config = dict(
    norm='rmsnorm',
    positions='rope',
    rope_base=32500.0,
    qk_norm=False,
    init_std_o=0.0,
    init_std_up=0.0436,
    init_std_down=0.0,
    seq_len=1024,
)
Each number is 200 + 20 x the weight over the matrix's rms, rounded and kept within 0 to 999. Layers, rows and columns count from 0.

# up: layer 2 MLP up, 256x128, rms 0.124, rows 105-122, columns 0-127
# down: layer 2 MLP down (transposed), 256x128, rms 0.0577, rows 105-122, columns 0-127
# gate: layer 2 MLP gate, 256x128, rms 0.128, rows 106-123, columns 0-127
up105,198,196,198,179,166,224,207,169,214,207,184,184,198,203,172,189,194,243,230,211,181,176,168,184,210,174,217,185,206,171,197,210,184,183,236,199,202,201,180,189,179,153,212,205,201,222,198,147,204,222,210,191,213,199,178,170,202,177,220,225,211,205,212,226,206,246,202,182,224,230,214,200,203,205,207,196,201,191,206,174,210,229,231,197,184,188,209,166,201,197,188,219,208,201,191,214,185,187,214,211,213,190,218,170,209,211,206,217,165,204,186,181,203,169,199,207,181,231,218,233,179,199,187,204,209,204,207,211
down105,207,223,203,189,200,198,166,196,218,196,180,166,183,205,177,212,211,200,184,206,200,168,212,188,199,188,193,212,213,176,218,191,216,206,228,196,213,220,195,194,226,185,202,231,209,206,209,202,180,202,211,190,196,236,200,209,194,185,231,223,209,174,199,174,203,194,213,197,235,207,222,192,232,202,191,187,208,196,215,162,186,191,206,222,209,199,207,215,155,179,219,202,224,193,174,213,200,166,167,191,227,179,202,211,211,228,219,192,209,204,178,199,206,195,236,196,204,167,197,193,217,212,204,195,202,196,198,224
gate106,240,182,190,210,167,191,191,188,198,189,186,197,207,213,145,204,187,231,205,196,203,229,197,166,217,204,174,195,214,201,196,165,207,246,187,172,196,218,189,215,193,198,193,212,209,156,207,179,217,228,193,197,199,186,207,200,204,177,225,170,207,210,199,246,248,176,207,232,180,213,204,234,214,233,214,192,156,201,255,165,207,217,213,212,211,177,192,196,204,194,198,187,189,200,219,185,248,208,223,206,168,189,134,176,216,215,193,201,214,208,189,210,229,199,181,210,214,196,199,227,184,188,174,206,176,212,245,194
up106,216,182,222,198,164,171,201,173,220,186,237,231,244,212,203,183,200,241,182,192,194,196,190,171,193,236,184,200,223,199,236,171,185,199,223,220,202,219,166,186,179,194,212,203,199,177,215,172,220,161,189,200,235,232,169,213,178,202,174,188,207,185,192,163,204,181,203,215,214,202,238,228,238,196,239,196,178,203,221,182,216,195,209,197,207,196,166,166,221,214,176,178,217,201,157,199,199,204,186,220,175,210,216,194,182,198,180,188,223,212,227,213,206,174,190,219,219,206,187,192,221,218,193,201,197,180,197,173
down106,180,168,175,184,193,195,186,192,182,208,230,253,209,203,185,190,197,230,162,205,198,201,206,203,197,182,204,219,227,215,163,209,209,172,197,216,235,185,196,188,201,183,233,173,219,208,244,176,184,195,209,172,239,195,166,198,204,180,233,199,244,181,177,164,189,195,206,207,195,217,232,205,204,206,182,180,215,192,166,215,177,188,221,217,191,193,188,223,186,185,185,215,223,218,222,199,199,181,191,242,192,190,232,141,196,239,175,230,193,171,226,191,193,181,188,162,213,228,193,232,191,213,198,156,206,171,190,187
gate107,188,168,182,237,195,219,200,187,185,209,187,199,185,182,179,185,215,188,196,215,167,194,181,201,210,213,209,233,212,193,190,182,167,253,213,215,218,196,180,206,197,188,209,173,215,178,205,200,163,213,197,177,174,182,195,202,203,189,222,169,184,199,159,186,215,213,188,195,189,235,211,209,153,196,196,189,190,178,217,176,205,214,184,210,190,201,194,189,210,212,185,221,186,219,181,232,174,200,230,192,216,183,214,189,210,212,221,160,193,155,202,198,221,234,201,190,223,209,229,226,185,186,189,200,186,203,226,182
up107,220,204,209,171,185,211,198,198,199,172,223,201,223,195,218,220,219,223,193,183,259,197,209,224,164,218,216,212,168,156,184,196,187,204,173,189,213,198,202,222,212,201,196,201,170,221,203,199,236,167,242,210,237,239,180,203,188,212,174,193,211,203,225,186,215,185,179,208,221,177,190,205,211,208,213,211,189,193,163,221,191,234,247,221,179,188,198,179,211,206,217,190,190,189,204,176,178,166,185,197,208,186,197,200,196,201,199,190,209,218,220,208,196,172,209,179,184,218,225,202,204,173,209,218,216,211,220,208
down107,194,221,215,176,171,207,192,217,166,227,227,203,214,177,194,203,202,216,169,186,220,174,172,231,199,176,229,221,199,172,202,188,208,200,217,199,192,213,183,218,184,200,245,204,184,203,215,191,197,205,181,184,189,224,212,208,184,184,199,180,234,183,209,212,199,204,183,183,222,196,174,223,183,199,203,215,181,167,216,218,172,223,214,208,199,187,180,217,247,201,199,152,192,204,206,223,179,218,198,208,216,192,193,191,218,196,219,224,202,180,198,185,223,215,222,172,172,199,234,189,212,172,192,250,236,186,187,150
gate108,201,215,199,177,207,222,211,186,187,178,172,222,180,185,217,197,188,208,197,186,217,140,147,216,185,188,210,216,168,180,207,185,211,215,176,210,157,190,188,211,258,206,153,203,172,200,188,215,233,202,188,207,208,192,233,144,191,240,215,188,172,199,211,170,247,230,197,206,165,182,207,182,218,231,196,213,206,187,191,252,230,176,207,193,213,206,195,174,217,188,200,187,181,245,183,197,217,193,220,203,194,189,174,211,185,191,211,174,258,171,158,219,172,177,180,203,195,191,156,202,198,201,217,176,189,172,156,175
up108,211,215,212,184,173,191,209,199,201,223,178,236,201,180,177,198,197,196,218,231,225,207,191,217,194,199,181,220,155,197,203,202,218,195,190,195,198,204,190,196,162,202,184,189,189,214,192,224,183,199,202,208,215,224,213,215,193,232,212,239,192,213,190,195,191,203,218,183,234,203,223,228,202,213,163,218,243,177,227,172,230,145,231,214,229,175,149,181,203,188,193,237,186,208,193,182,244,213,201,181,209,196,175,167,178,199,199,228,214,202,184,190,197,210,222,241,204,192,204,197,203,179,174,178,203,157,199,197
down108,213,176,225,171,189,210,198,205,190,191,212,198,210,211,223,188,213,201,198,189,228,190,212,176,153,215,197,169,237,207,199,198,197,193,221,183,146,190,162,192,214,199,195,211,208,211,200,202,173,243,246,184,204,177,208,213,194,174,190,210,165,186,248,225,195,197,200,181,184,236,214,184,186,225,211,206,195,193,166,192,172,223,185,180,205,191,197,187,185,193,205,230,171,183,211,194,204,219,166,203,218,218,154,193,186,184,193,256,167,178,224,188,204,199,207,196,214,170,212,187,211,160,213,184,215,184,200,178
gate109,232,214,254,185,205,212,180,213,190,199,188,217,189,215,174,202,200,202,240,188,209,173,204,210,226,188,208,192,242,192,171,211,210,193,175,190,224,195,186,174,201,170,203,200,248,211,248,213,219,223,173,211,231,232,218,213,164,196,190,217,239,204,241,198,254,235,205,219,205,215,204,199,185,205,214,184,194,240,191,196,222,157,224,190,197,218,186,180,222,197,207,184,209,222,175,237,199,182,163,168,191,218,208,241,179,204,191,179,197,146,223,215,182,202,199,239,228,221,220,183,213,210,242,194,209,178,217,187
up109,214,183,247,231,235,194,167,214,152,176,187,208,214,184,206,170,223,208,214,177,200,245,194,214,198,216,182,214,195,191,210,223,156,220,210,221,160,185,229,229,183,222,219,142,198,205,198,206,209,188,198,210,216,206,207,175,194,165,215,231,187,222,199,210,193,193,181,166,198,210,210,216,214,196,212,189,242,211,197,208,212,236,155,221,184,236,197,201,220,181,201,171,187,201,201,184,193,190,194,213,209,192,202,170,218,202,188,231,231,169,196,178,217,204,214,191,205,188,196,172,202,165,163,185,170,203,220,203
down109,218,181,211,172,213,193,238,212,166,226,221,184,194,222,236,189,223,208,158,198,219,204,193,224,222,209,215,205,192,222,177,226,199,227,215,200,172,195,164,200,204,226,165,191,207,193,223,174,193,172,203,223,213,191,199,156,191,213,192,178,196,176,220,235,226,206,196,173,218,206,226,226,217,217,216,213,221,210,200,208,171,210,209,204,200,239,178,209,213,175,216,178,213,231,190,195,207,166,209,211,202,180,161,191,202,183,192,218,217,159,177,138,193,260,205,195,181,169,197,181,170,206,219,220,208,218,209,206
gate110,222,209,174,171,222,206,187,166,197,208,205,194,205,191,196,186,188,165,216,199,179,202,193,192,160,204,197,195,263,225,221,186,209,179,212,268,213,209,164,213,205,212,164,219,183,169,193,175,180,212,213,195,190,174,221,195,210,188,192,187,200,214,189,204,174,174,223,185,231,201,243,216,216,186,187,225,149,220,191,236,206,174,182,201,188,179,209,220,203,156,218,190,200,206,193,190,188,203,197,222,214,183,192,177,222,215,195,185,191,210,208,237,207,204,206,222,216,203,183,211,196,139,206,231,144,168,224,215
up110,154,186,191,212,180,191,212,207,208,226,222,208,163,190,195,218,201,199,177,191,228,157,154,215,225,192,194,220,213,182,173,211,164,241,216,212,221,188,213,179,211,210,222,179,209,191,184,207,179,197,165,193,207,210,236,185,180,193,207,166,183,200,217,151,201,188,204,199,172,186,188,219,186,201,188,208,220,202,208,220,220,198,205,228,247,221,228,226,198,172,211,160,213,199,223,206,239,208,210,197,213,195,231,197,222,199,187,190,203,188,239,173,195,216,190,174,202,202,234,213,234,209,200,177,216,173,197,188
down110,244,195,194,215,189,193,222,189,216,214,199,205,213,172,177,220,191,212,205,193,219,188,174,189,245,202,195,186,198,227,181,199,177,205,176,169,206,179,211,190,219,216,204,172,199,191,178,215,174,184,215,183,217,226,186,206,214,178,209,211,227,207,160,204,202,190,193,143,226,205,199,199,213,193,221,198,207,221,211,210,189,197,174,235,180,185,176,175,218,200,195,175,177,169,162,220,219,221,190,220,180,189,226,180,211,223,159,163,163,204,220,175,220,185,221,145,184,186,175,189,195,188,195,182,155,213,187,192
gate111,191,173,220,168,225,198,203,224,175,242,194,153,183,203,204,249,158,167,199,189,203,218,182,195,230,193,247,215,191,195,201,216,195,196,174,184,180,157,224,211,222,174,206,195,209,193,209,229,208,212,154,218,177,205,231,222,149,219,197,217,187,225,186,194,223,207,198,210,198,189,207,196,189,182,196,193,175,176,200,191,194,197,182,200,200,194,199,197,211,173,195,190,211,170,217,245,206,197,225,224,196,190,197,232,215,204,206,212,177,206,210,195,174,198,225,187,191,216,227,170,184,186,173,187,214,198,180,220
up111,201,210,214,219,218,224,156,162,205,228,225,166,214,203,233,226,201,188,201,196,197,227,195,192,216,176,196,182,180,222,184,203,154,228,227,172,189,179,210,168,186,191,216,206,219,187,195,220,175,245,193,228,165,204,205,221,193,197,207,193,165,190,213,198,229,208,193,173,192,210,204,208,199,205,207,182,178,190,228,193,170,197,220,213,196,206,209,201,201,174,211,211,188,222,224,225,233,186,156,223,173,180,156,202,210,163,226,227,192,195,196,185,166,171,233,224,219,220,166,195,202,205,189,193,222,225,180,200
down111,240,215,221,206,198,156,222,213,198,155,184,205,216,214,197,200,186,164,195,201,183,219,185,212,205,164,216,183,219,226,224,190,175,183,198,204,194,219,195,201,240,192,199,179,203,228,180,222,195,174,216,205,189,204,196,191,214,187,232,212,194,171,170,187,218,206,206,183,164,188,212,207,202,189,236,195,157,203,220,170,217,187,213,185,192,204,195,216,208,170,168,205,217,203,203,207,189,158,213,205,227,189,219,190,203,216,234,189,168,175,166,210,210,170,183,234,228,171,209,153,236,189,216,202,182,193,206,224
gate112,201,176,192,202,181,211,227,207,192,137,204,183,221,185,210,179,231,213,212,210,192,171,206,208,185,196,199,207,184,210,185,187,185,198,186,191,209,194,220,194,181,184,227,240,222,189,204,205,212,215,203,171,199,194,170,214,209,181,210,188,183,228,192,205,230,202,197,180,185,212,186,195,175,205,173,229,189,230,188,205,197,208,187,184,194,197,214,205,230,183,218,199,219,153,216,200,208,198,202,177,196,193,232,205,190,201,201,180,203,212,233,227,194,180,183,179,223,208,220,211,198,193,209,199,236,202,213,220
up112,200,221,191,208,166,223,179,206,194,206,243,205,199,235,228,196,222,221,188,182,184,224,212,193,174,173,238,191,196,196,167,227,197,230,246,189,186,177,208,215,229,182,222,201,213,191,191,238,178,193,221,214,207,221,187,198,163,142,171,189,193,193,200,192,194,232,223,184,231,212,188,193,176,221,239,216,250,176,218,218,196,196,214,199,198,203,200,194,192,208,181,161,190,187,184,204,192,180,183,196,225,210,185,190,180,213,193,228,200,177,174,191,213,178,217,212,204,217,209,215,222,212,194,211,211,231,191,171
down112,192,157,182,167,220,218,193,231,182,163,188,188,205,212,214,197,157,185,190,216,206,188,209,197,194,195,192,217,164,185,241,172,192,228,229,224,215,188,200,211,173,194,180,190,205,218,216,191,179,215,198,212,204,198,205,196,180,216,197,163,240,194,204,247,179,236,196,196,212,201,165,203,219,187,205,175,250,195,230,198,181,223,177,215,222,195,195,206,183,224,191,219,198,234,244,192,168,209,197,208,187,197,204,185,201,178,185,182,208,176,202,248,206,180,196,189,210,229,211,224,196,190,217,195,200,206,197,220
gate113,219,231,204,168,207,169,204,199,204,209,196,223,195,201,199,230,220,209,182,216,169,184,199,208,218,188,220,185,247,213,159,197,222,178,176,194,229,215,195,223,226,174,185,185,205,206,202,184,212,218,184,256,232,206,196,197,208,184,226,225,192,179,191,210,214,207,245,232,174,224,190,199,207,181,208,215,165,192,196,219,208,209,238,197,187,166,223,186,217,230,173,204,197,185,208,205,196,197,200,198,176,183,208,195,211,174,199,199,194,177,220,215,218,201,194,177,214,163,222,224,180,200,192,227,160,182,206,192
up113,196,214,200,180,198,201,175,167,190,195,174,203,198,205,206,176,182,193,195,181,214,209,176,182,196,174,185,195,178,211,205,207,191,240,207,207,195,215,197,180,159,167,153,170,170,200,179,186,177,201,225,240,179,192,221,185,203,220,197,217,196,218,211,183,218,207,164,190,198,224,198,191,192,201,196,198,196,191,196,187,221,196,176,218,194,209,150,196,196,226,190,204,189,186,209,210,182,170,242,165,184,215,177,231,223,223,197,199,182,194,180,192,216,182,199,230,194,188,216,189,204,184,270,170,230,200,203,194
down113,195,165,168,200,250,165,195,205,174,190,207,197,217,199,173,212,161,210,229,192,226,211,183,195,217,213,204,215,203,188,186,207,192,201,212,197,216,169,192,202,189,205,195,182,232,216,225,216,174,182,224,219,203,181,218,161,200,201,172,209,187,219,192,190,236,221,169,201,180,233,192,198,175,210,222,185,184,211,223,186,197,200,219,189,206,203,175,180,159,175,187,220,207,232,201,183,154,163,185,205,216,226,187,171,196,191,159,191,208,226,200,201,206,229,180,168,189,190,166,190,197,221,219,182,226,191,164,182
gate114,225,179,194,215,192,208,215,195,241,191,174,175,168,219,182,213,209,194,214,234,204,221,233,170,247,204,235,192,194,199,176,203,167,201,209,177,181,212,187,209,175,209,205,197,218,183,212,208,180,193,180,159,206,212,170,192,212,224,215,199,178,211,197,232,211,173,197,176,253,173,203,212,212,207,213,225,188,205,173,196,189,198,204,240,188,184,193,188,214,183,189,177,206,167,199,201,209,202,170,224,233,209,204,214,196,181,206,193,230,207,241,211,205,187,230,173,207,198,215,204,150,187,206,192,195,214,234,208
up114,206,194,217,221,202,178,165,193,189,206,199,175,179,177,200,180,214,201,166,200,198,214,193,175,173,192,206,186,173,192,197,200,188,192,197,169,204,160,180,170,202,188,199,197,217,192,207,241,182,174,154,207,181,175,171,214,244,214,196,194,199,198,200,189,192,206,187,187,219,192,166,175,206,190,222,186,185,216,207,211,184,209,205,189,197,189,173,181,193,223,219,208,236,143,200,252,229,185,186,211,185,159,188,225,169,202,204,186,223,212,214,225,198,224,225,198,234,195,204,195,206,194,246,195,191,221,206,251
down114,233,178,207,187,227,181,210,209,173,185,206,212,216,191,213,210,200,196,213,193,199,212,199,184,205,182,210,233,188,223,185,210,202,199,166,204,189,199,202,235,184,185,182,212,207,203,167,226,183,236,198,225,187,196,198,209,190,202,218,217,193,214,178,151,214,197,223,214,162,204,238,171,212,202,195,229,165,216,194,221,190,161,176,186,182,204,217,185,204,195,217,201,200,191,187,191,177,172,199,204,172,200,181,204,172,198,191,189,202,228,204,230,201,181,204,195,210,192,189,239,200,191,215,188,214,215,199,214
gate115,175,158,204,201,187,210,205,205,182,174,179,204,206,211,234,194,246,201,222,225,190,178,190,188,168,203,217,186,196,221,177,215,215,204,161,190,170,192,149,163,234,206,167,205,199,189,194,193,249,173,188,205,245,209,201,208,183,195,209,184,178,201,209,178,193,199,149,219,183,231,163,194,198,207,215,214,202,169,155,205,187,215,194,236,226,182,225,181,165,179,221,189,191,186,208,186,171,205,176,188,192,227,176,184,228,180,165,188,213,197,170,207,218,212,198,156,222,204,176,216,203,201,231,184,206,215,166,180
up115,213,251,220,210,187,226,180,205,187,181,216,172,190,225,213,235,237,236,220,193,191,191,210,171,236,199,210,210,184,163,198,202,179,208,190,170,178,172,184,227,207,205,190,213,199,188,183,179,189,211,237,207,182,187,239,194,200,182,181,170,187,225,162,190,205,206,160,204,207,211,205,226,183,219,189,210,179,197,204,202,172,205,231,211,164,172,225,216,176,195,225,204,212,230,227,195,187,203,204,188,203,212,185,190,209,221,205,203,224,207,220,236,198,190,189,211,238,204,196,236,187,198,225,191,189,200,220,184
down115,204,209,200,157,202,190,210,228,236,205,182,222,184,218,180,214,226,201,179,237,201,190,180,229,181,193,202,199,199,187,223,212,200,203,194,243,158,167,208,228,191,174,217,185,207,220,184,210,237,139,183,188,227,185,211,166,227,201,191,171,201,198,196,213,187,234,193,192,200,238,198,212,240,212,225,242,216,174,210,181,191,194,193,217,169,206,208,200,205,188,198,180,235,220,213,192,212,237,178,209,172,189,185,206,192,202,227,175,229,231,190,232,243,193,169,191,176,205,177,234,184,173,205,192,161,217,166,198
gate116,224,219,189,206,210,190,205,179,196,208,197,237,198,182,220,209,193,209,167,158,174,175,213,203,213,205,211,179,175,210,230,195,195,202,232,198,193,182,150,168,193,218,208,238,207,185,195,171,186,185,202,202,184,206,215,226,208,202,223,204,208,164,211,189,213,176,154,185,197,191,206,214,195,239,195,225,206,195,219,197,175,233,188,208,168,210,208,214,220,193,170,192,215,208,182,192,181,209,168,193,221,202,206,192,206,197,207,197,236,233,189,204,191,184,210,225,209,236,206,200,204,188,178,202,213,202,202,206
up116,204,217,211,209,230,181,192,223,195,213,240,241,179,194,193,209,195,213,188,170,180,200,200,170,192,176,200,192,183,220,198,201,218,215,205,167,210,192,177,186,189,214,194,208,194,177,194,185,171,215,186,224,188,218,208,242,228,204,213,181,223,196,210,203,222,181,189,203,194,234,214,222,206,194,213,198,190,190,212,163,177,181,185,213,176,172,177,219,212,209,184,210,230,183,200,182,219,195,177,172,211,220,180,207,197,192,198,216,216,195,180,187,183,208,174,215,181,200,221,193,216,217,220,192,190,183,209,222
down116,239,178,161,187,227,183,178,226,217,209,181,243,184,204,188,213,232,188,197,190,189,205,182,182,191,197,194,225,195,195,211,211,199,186,204,183,217,209,203,190,232,205,188,214,204,169,179,214,219,195,226,189,185,146,215,212,214,224,217,196,193,206,201,162,203,195,163,233,204,211,234,223,166,183,168,211,219,214,228,204,209,190,191,187,233,188,179,214,200,226,199,223,197,222,198,169,160,187,232,196,165,198,188,219,202,200,193,212,219,199,196,230,189,217,223,209,197,211,196,201,186,207,181,171,214,199,214,200
gate117,202,208,225,215,168,214,193,211,193,202,171,196,210,191,199,228,172,194,200,223,206,219,188,167,187,200,221,207,193,177,194,173,195,186,191,209,200,183,215,228,187,211,203,217,206,231,216,211,199,180,185,201,192,170,183,216,205,191,201,181,223,198,218,171,209,218,184,217,198,195,195,223,203,231,189,158,208,208,191,198,213,205,215,200,209,252,208,180,186,190,165,177,205,184,197,187,189,217,169,203,180,191,199,187,191,209,202,178,219,213,190,168,208,202,190,156,167,208,183,195,226,198,211,225,182,230,218,193
up117,192,180,185,196,211,190,180,194,190,183,189,174,202,216,162,205,196,206,197,226,214,194,221,217,189,216,224,191,206,202,182,202,215,208,232,152,222,251,223,149,224,226,180,190,188,149,201,179,188,205,208,203,200,168,212,191,187,204,218,199,191,217,166,216,214,184,205,203,196,228,201,184,209,207,214,227,172,173,226,188,199,224,218,195,195,173,219,168,196,220,214,191,180,167,231,217,210,193,175,187,231,201,202,189,214,205,191,198,147,158,214,218,186,197,230,223,192,191,199,213,216,198,213,191,200,219,205,209
down117,229,209,208,227,189,230,197,174,180,187,217,183,220,179,194,187,216,223,229,213,200,220,183,202,207,193,229,194,180,220,209,213,195,184,191,186,167,157,181,227,171,228,202,217,209,227,189,241,218,204,174,217,204,192,172,189,207,197,201,193,195,227,201,192,221,192,192,207,221,216,215,198,197,209,202,143,179,169,220,168,222,207,206,201,176,206,185,166,192,182,180,184,194,189,214,186,160,220,216,206,176,210,188,181,168,221,223,220,227,194,210,191,228,202,214,182,195,214,184,229,174,170,183,188,222,192,187,182
gate118,230,179,210,187,238,202,178,202,212,188,189,230,178,216,205,191,176,196,192,205,196,218,196,214,173,203,189,170,191,238,191,170,172,210,202,222,176,187,188,206,198,190,161,178,215,178,209,230,156,205,215,161,220,177,241,199,209,210,204,198,183,197,190,224,174,197,201,215,212,210,194,201,212,216,190,226,204,196,217,213,216,167,167,177,202,195,174,162,225,202,221,202,205,220,229,196,206,205,198,209,187,177,222,190,201,198,191,229,203,193,193,207,214,213,221,194,227,182,184,192,186,201,178,213,220,231,187,180
up118,220,181,194,206,162,195,210,182,205,191,223,191,210,207,200,227,198,206,193,218,198,192,176,201,186,230,215,262,195,182,219,201,213,208,209,186,194,169,211,234,207,192,139,194,194,210,191,220,205,208,223,229,207,184,217,205,211,202,216,158,229,226,194,219,196,167,199,204,158,228,193,209,228,195,179,206,203,208,154,178,206,207,211,195,183,201,198,210,199,200,214,216,206,238,185,193,161,215,210,209,208,201,199,184,173,182,201,195,183,223,197,233,257,247,180,206,193,205,173,211,169,192,211,172,215,206,174,221
down118,170,231,224,157,210,220,234,205,194,208,198,214,182,181,185,199,194,174,215,205,179,193,193,212,195,176,192,168,188,217,196,175,185,210,202,217,187,183,198,189,204,185,215,185,230,206,190,164,217,211,180,205,231,190,200,188,224,188,206,208,201,187,225,205,226,208,223,177,217,167,231,200,181,209,183,163,220,212,183,212,155,180,158,191,242,159,197,207,150,239,187,198,187,197,230,193,202,257,201,175,187,185,191,200,204,177,210,179,197,193,167,215,210,164,243,184,198,172,175,207,198,183,180,198,186,213,205,176
gate119,199,163,202,192,193,191,210,204,214,216,170,179,228,204,215,191,191,202,196,227,193,213,184,240,205,219,202,201,211,222,169,204,179,189,220,196,192,217,219,169,220,182,194,223,198,197,221,205,192,203,181,171,194,209,221,201,193,235,210,219,179,202,206,206,198,195,178,186,191,168,205,176,220,190,209,204,235,217,193,202,192,230,207,188,176,213,168,186,208,224,204,190,198,170,209,185,191,230,183,205,169,205,227,192,187,210,208,169,217,183,200,187,235,188,210,229,227,221,134,177,199,182,210,177,219,240,181,189
up119,212,210,167,179,236,169,206,155,215,228,212,169,225,164,232,208,218,215,186,184,239,180,220,202,183,190,209,176,186,213,196,198,202,215,200,205,233,220,171,211,201,223,180,171,185,208,195,201,213,170,218,207,192,209,176,212,205,215,182,227,218,201,212,154,188,214,212,170,231,200,183,177,208,166,197,206,204,188,203,167,183,181,229,180,218,199,172,190,205,181,206,187,215,190,165,213,179,251,192,218,187,189,185,205,199,195,209,207,202,183,190,236,195,193,194,214,212,194,184,218,221,190,179,193,198,196,233,228
down119,198,173,190,238,236,190,187,169,173,202,165,190,196,206,223,221,228,227,201,197,208,202,217,175,180,199,202,205,204,208,198,183,180,217,198,228,182,182,235,243,198,178,200,236,195,213,201,213,177,209,158,166,235,208,206,216,204,191,200,186,264,205,196,188,216,204,170,196,212,186,191,203,204,213,192,203,202,163,204,200,219,224,200,203,164,201,176,188,207,216,194,215,159,202,216,206,208,206,209,177,192,219,173,214,207,194,217,166,242,222,152,204,189,219,224,216,180,193,216,180,183,176,220,188,171,187,192,176
gate120,203,217,221,214,209,220,168,213,228,209,227,190,207,208,188,194,206,232,179,214,201,221,201,210,169,206,201,187,227,188,219,227,166,203,192,219,197,188,207,196,240,219,195,200,201,191,183,192,171,230,225,174,188,205,209,210,185,174,210,193,192,176,216,185,217,185,217,200,220,215,216,169,218,165,199,190,197,169,211,217,207,205,178,173,202,198,198,209,210,217,216,189,221,222,194,192,211,203,185,173,206,180,247,202,227,164,204,222,191,200,192,197,195,197,206,184,207,190,196,194,167,201,199,227,173,202,226,204
up120,214,194,215,177,206,193,209,179,213,191,211,170,209,170,161,168,186,230,164,189,219,198,212,216,207,224,220,181,209,178,221,212,207,206,228,204,208,212,193,224,215,202,184,195,189,206,174,190,169,202,155,173,176,221,192,236,199,199,198,233,185,211,200,187,229,159,202,189,215,198,218,203,213,206,200,191,177,193,200,194,215,196,202,201,227,162,201,226,206,245,192,195,189,209,211,189,202,216,202,200,220,180,195,198,178,177,187,216,211,215,187,186,193,190,208,196,197,196,208,186,180,226,169,221,191,191,208,186
down120,179,199,213,210,198,202,182,202,227,234,214,214,210,227,228,181,217,196,200,231,195,193,179,198,179,200,206,185,218,205,189,193,204,175,174,214,216,196,197,202,205,217,212,204,196,236,174,192,204,194,217,186,224,206,213,201,194,193,188,173,183,190,198,184,224,208,215,219,211,211,203,190,215,208,204,231,198,204,177,233,220,202,181,169,231,235,194,230,195,200,205,189,197,194,225,188,214,212,187,177,235,165,260,190,203,190,224,203,171,212,174,212,232,170,200,230,231,187,211,215,182,216,208,192,207,238,188,197
gate121,198,217,225,192,172,193,216,207,203,162,220,179,199,209,204,172,199,174,215,178,228,191,195,191,165,231,188,190,208,188,195,212,195,190,190,165,180,245,191,243,219,205,194,200,184,185,204,206,222,186,167,216,196,196,182,190,201,209,245,199,183,217,205,185,196,208,215,208,163,218,199,224,218,196,228,182,165,196,188,203,218,156,205,168,230,180,187,195,170,203,188,207,202,184,204,168,168,213,245,145,204,190,228,169,211,196,239,228,219,161,223,197,214,203,207,194,186,167,192,168,173,208,194,213,188,208,177,169
up121,216,176,215,208,181,194,209,210,197,208,208,217,216,169,170,199,200,215,149,178,250,179,197,195,198,203,185,221,202,191,145,218,170,182,179,214,220,192,189,202,197,169,196,169,215,216,228,183,199,190,237,196,195,194,258,167,211,214,228,243,163,184,185,222,208,177,185,199,208,227,267,208,195,214,200,195,210,210,214,209,190,236,224,220,202,210,199,205,224,256,213,209,200,193,228,217,176,199,197,183,233,201,215,214,217,193,204,232,223,172,271,190,207,162,180,196,194,199,199,195,211,198,202,202,180,191,228,193
down121,201,185,189,205,210,240,199,190,192,195,208,183,169,202,197,183,203,192,216,168,192,246,169,200,221,164,211,189,208,209,217,231,226,167,216,209,225,170,239,181,233,183,196,215,184,182,176,180,189,202,186,187,205,198,194,182,180,223,170,196,184,167,216,164,189,223,204,168,179,218,175,173,194,198,188,202,217,212,204,208,204,227,228,212,198,248,199,214,181,225,219,190,197,204,204,195,184,241,202,205,178,174,191,199,204,142,196,192,189,215,245,197,191,211,215,193,185,170,227,228,193,211,211,192,211,169,181,179
gate122,194,228,166,204,214,193,175,195,199,165,197,201,160,169,198,217,231,177,175,173,203,207,157,234,240,171,180,181,201,198,207,211,201,210,221,201,176,197,239,211,222,170,217,191,228,207,190,214,193,204,158,191,190,193,182,221,190,232,229,192,206,250,183,181,193,218,236,191,202,221,215,213,177,201,155,186,249,231,207,224,168,158,197,238,202,228,231,188,203,185,193,200,187,185,217,217,191,181,177,183,206,200,194,177,199,188,225,221,201,185,184,156,186,222,195,202,205,206,220,233,209,210,196,173,198,212,209,186
up122,231,182,165,163,222,170,248,212,214,169,233,140,196,235,226,185,203,204,240,216,180,201,169,159,194,201,232,200,214,174,178,169,191,188,201,218,197,217,196,179,211,204,189,209,181,188,206,216,178,181,190,189,203,214,185,186,209,159,167,218,142,233,181,212,209,199,187,216,212,171,212,217,172,164,204,191,166,254,180,192,220,227,196,135,200,145,198,185,208,176,221,188,182,216,189,232,204,215,199,227,191,181,185,242,187,225,207,208,198,203,200,211,196,167,185,203,205,224,207,173,242,233,192,186,199,168,176,187
down122,204,201,167,161,209,195,232,229,183,165,235,191,191,214,209,197,179,162,211,191,211,183,166,209,202,191,219,179,201,183,171,225,204,180,196,193,191,195,217,193,199,178,205,238,198,192,193,196,171,183,178,199,200,217,190,232,190,207,211,229,207,227,189,228,223,196,230,192,170,171,205,217,193,157,197,191,214,220,218,213,195,178,240,191,161,187,232,164,246,207,185,183,227,206,192,209,199,205,194,193,186,168,167,187,204,174,199,253,210,200,206,216,235,206,191,224,166,215,179,163,214,214,168,169,185,184,203,210
gate123,200,172,196,187,212,175,231,198,209,223,203,209,193,157,167,190,189,183,201,223,225,200,198,206,199,178,180,211,184,188,195,179,194,216,203,200,239,178,225,220,196,220,205,195,198,215,231,207,195,189,187,179,183,239,183,229,203,188,186,233,228,199,201,201,216,187,182,176,176,214,217,196,201,167,210,192,200,198,163,218,226,216,187,158,230,179,213,188,180,222,224,187,177,202,235,190,233,195,188,218,228,241,214,198,209,173,194,211,199,211,197,185,200,164,199,206,222,145,199,195,202,187,204,186,215,181,172,182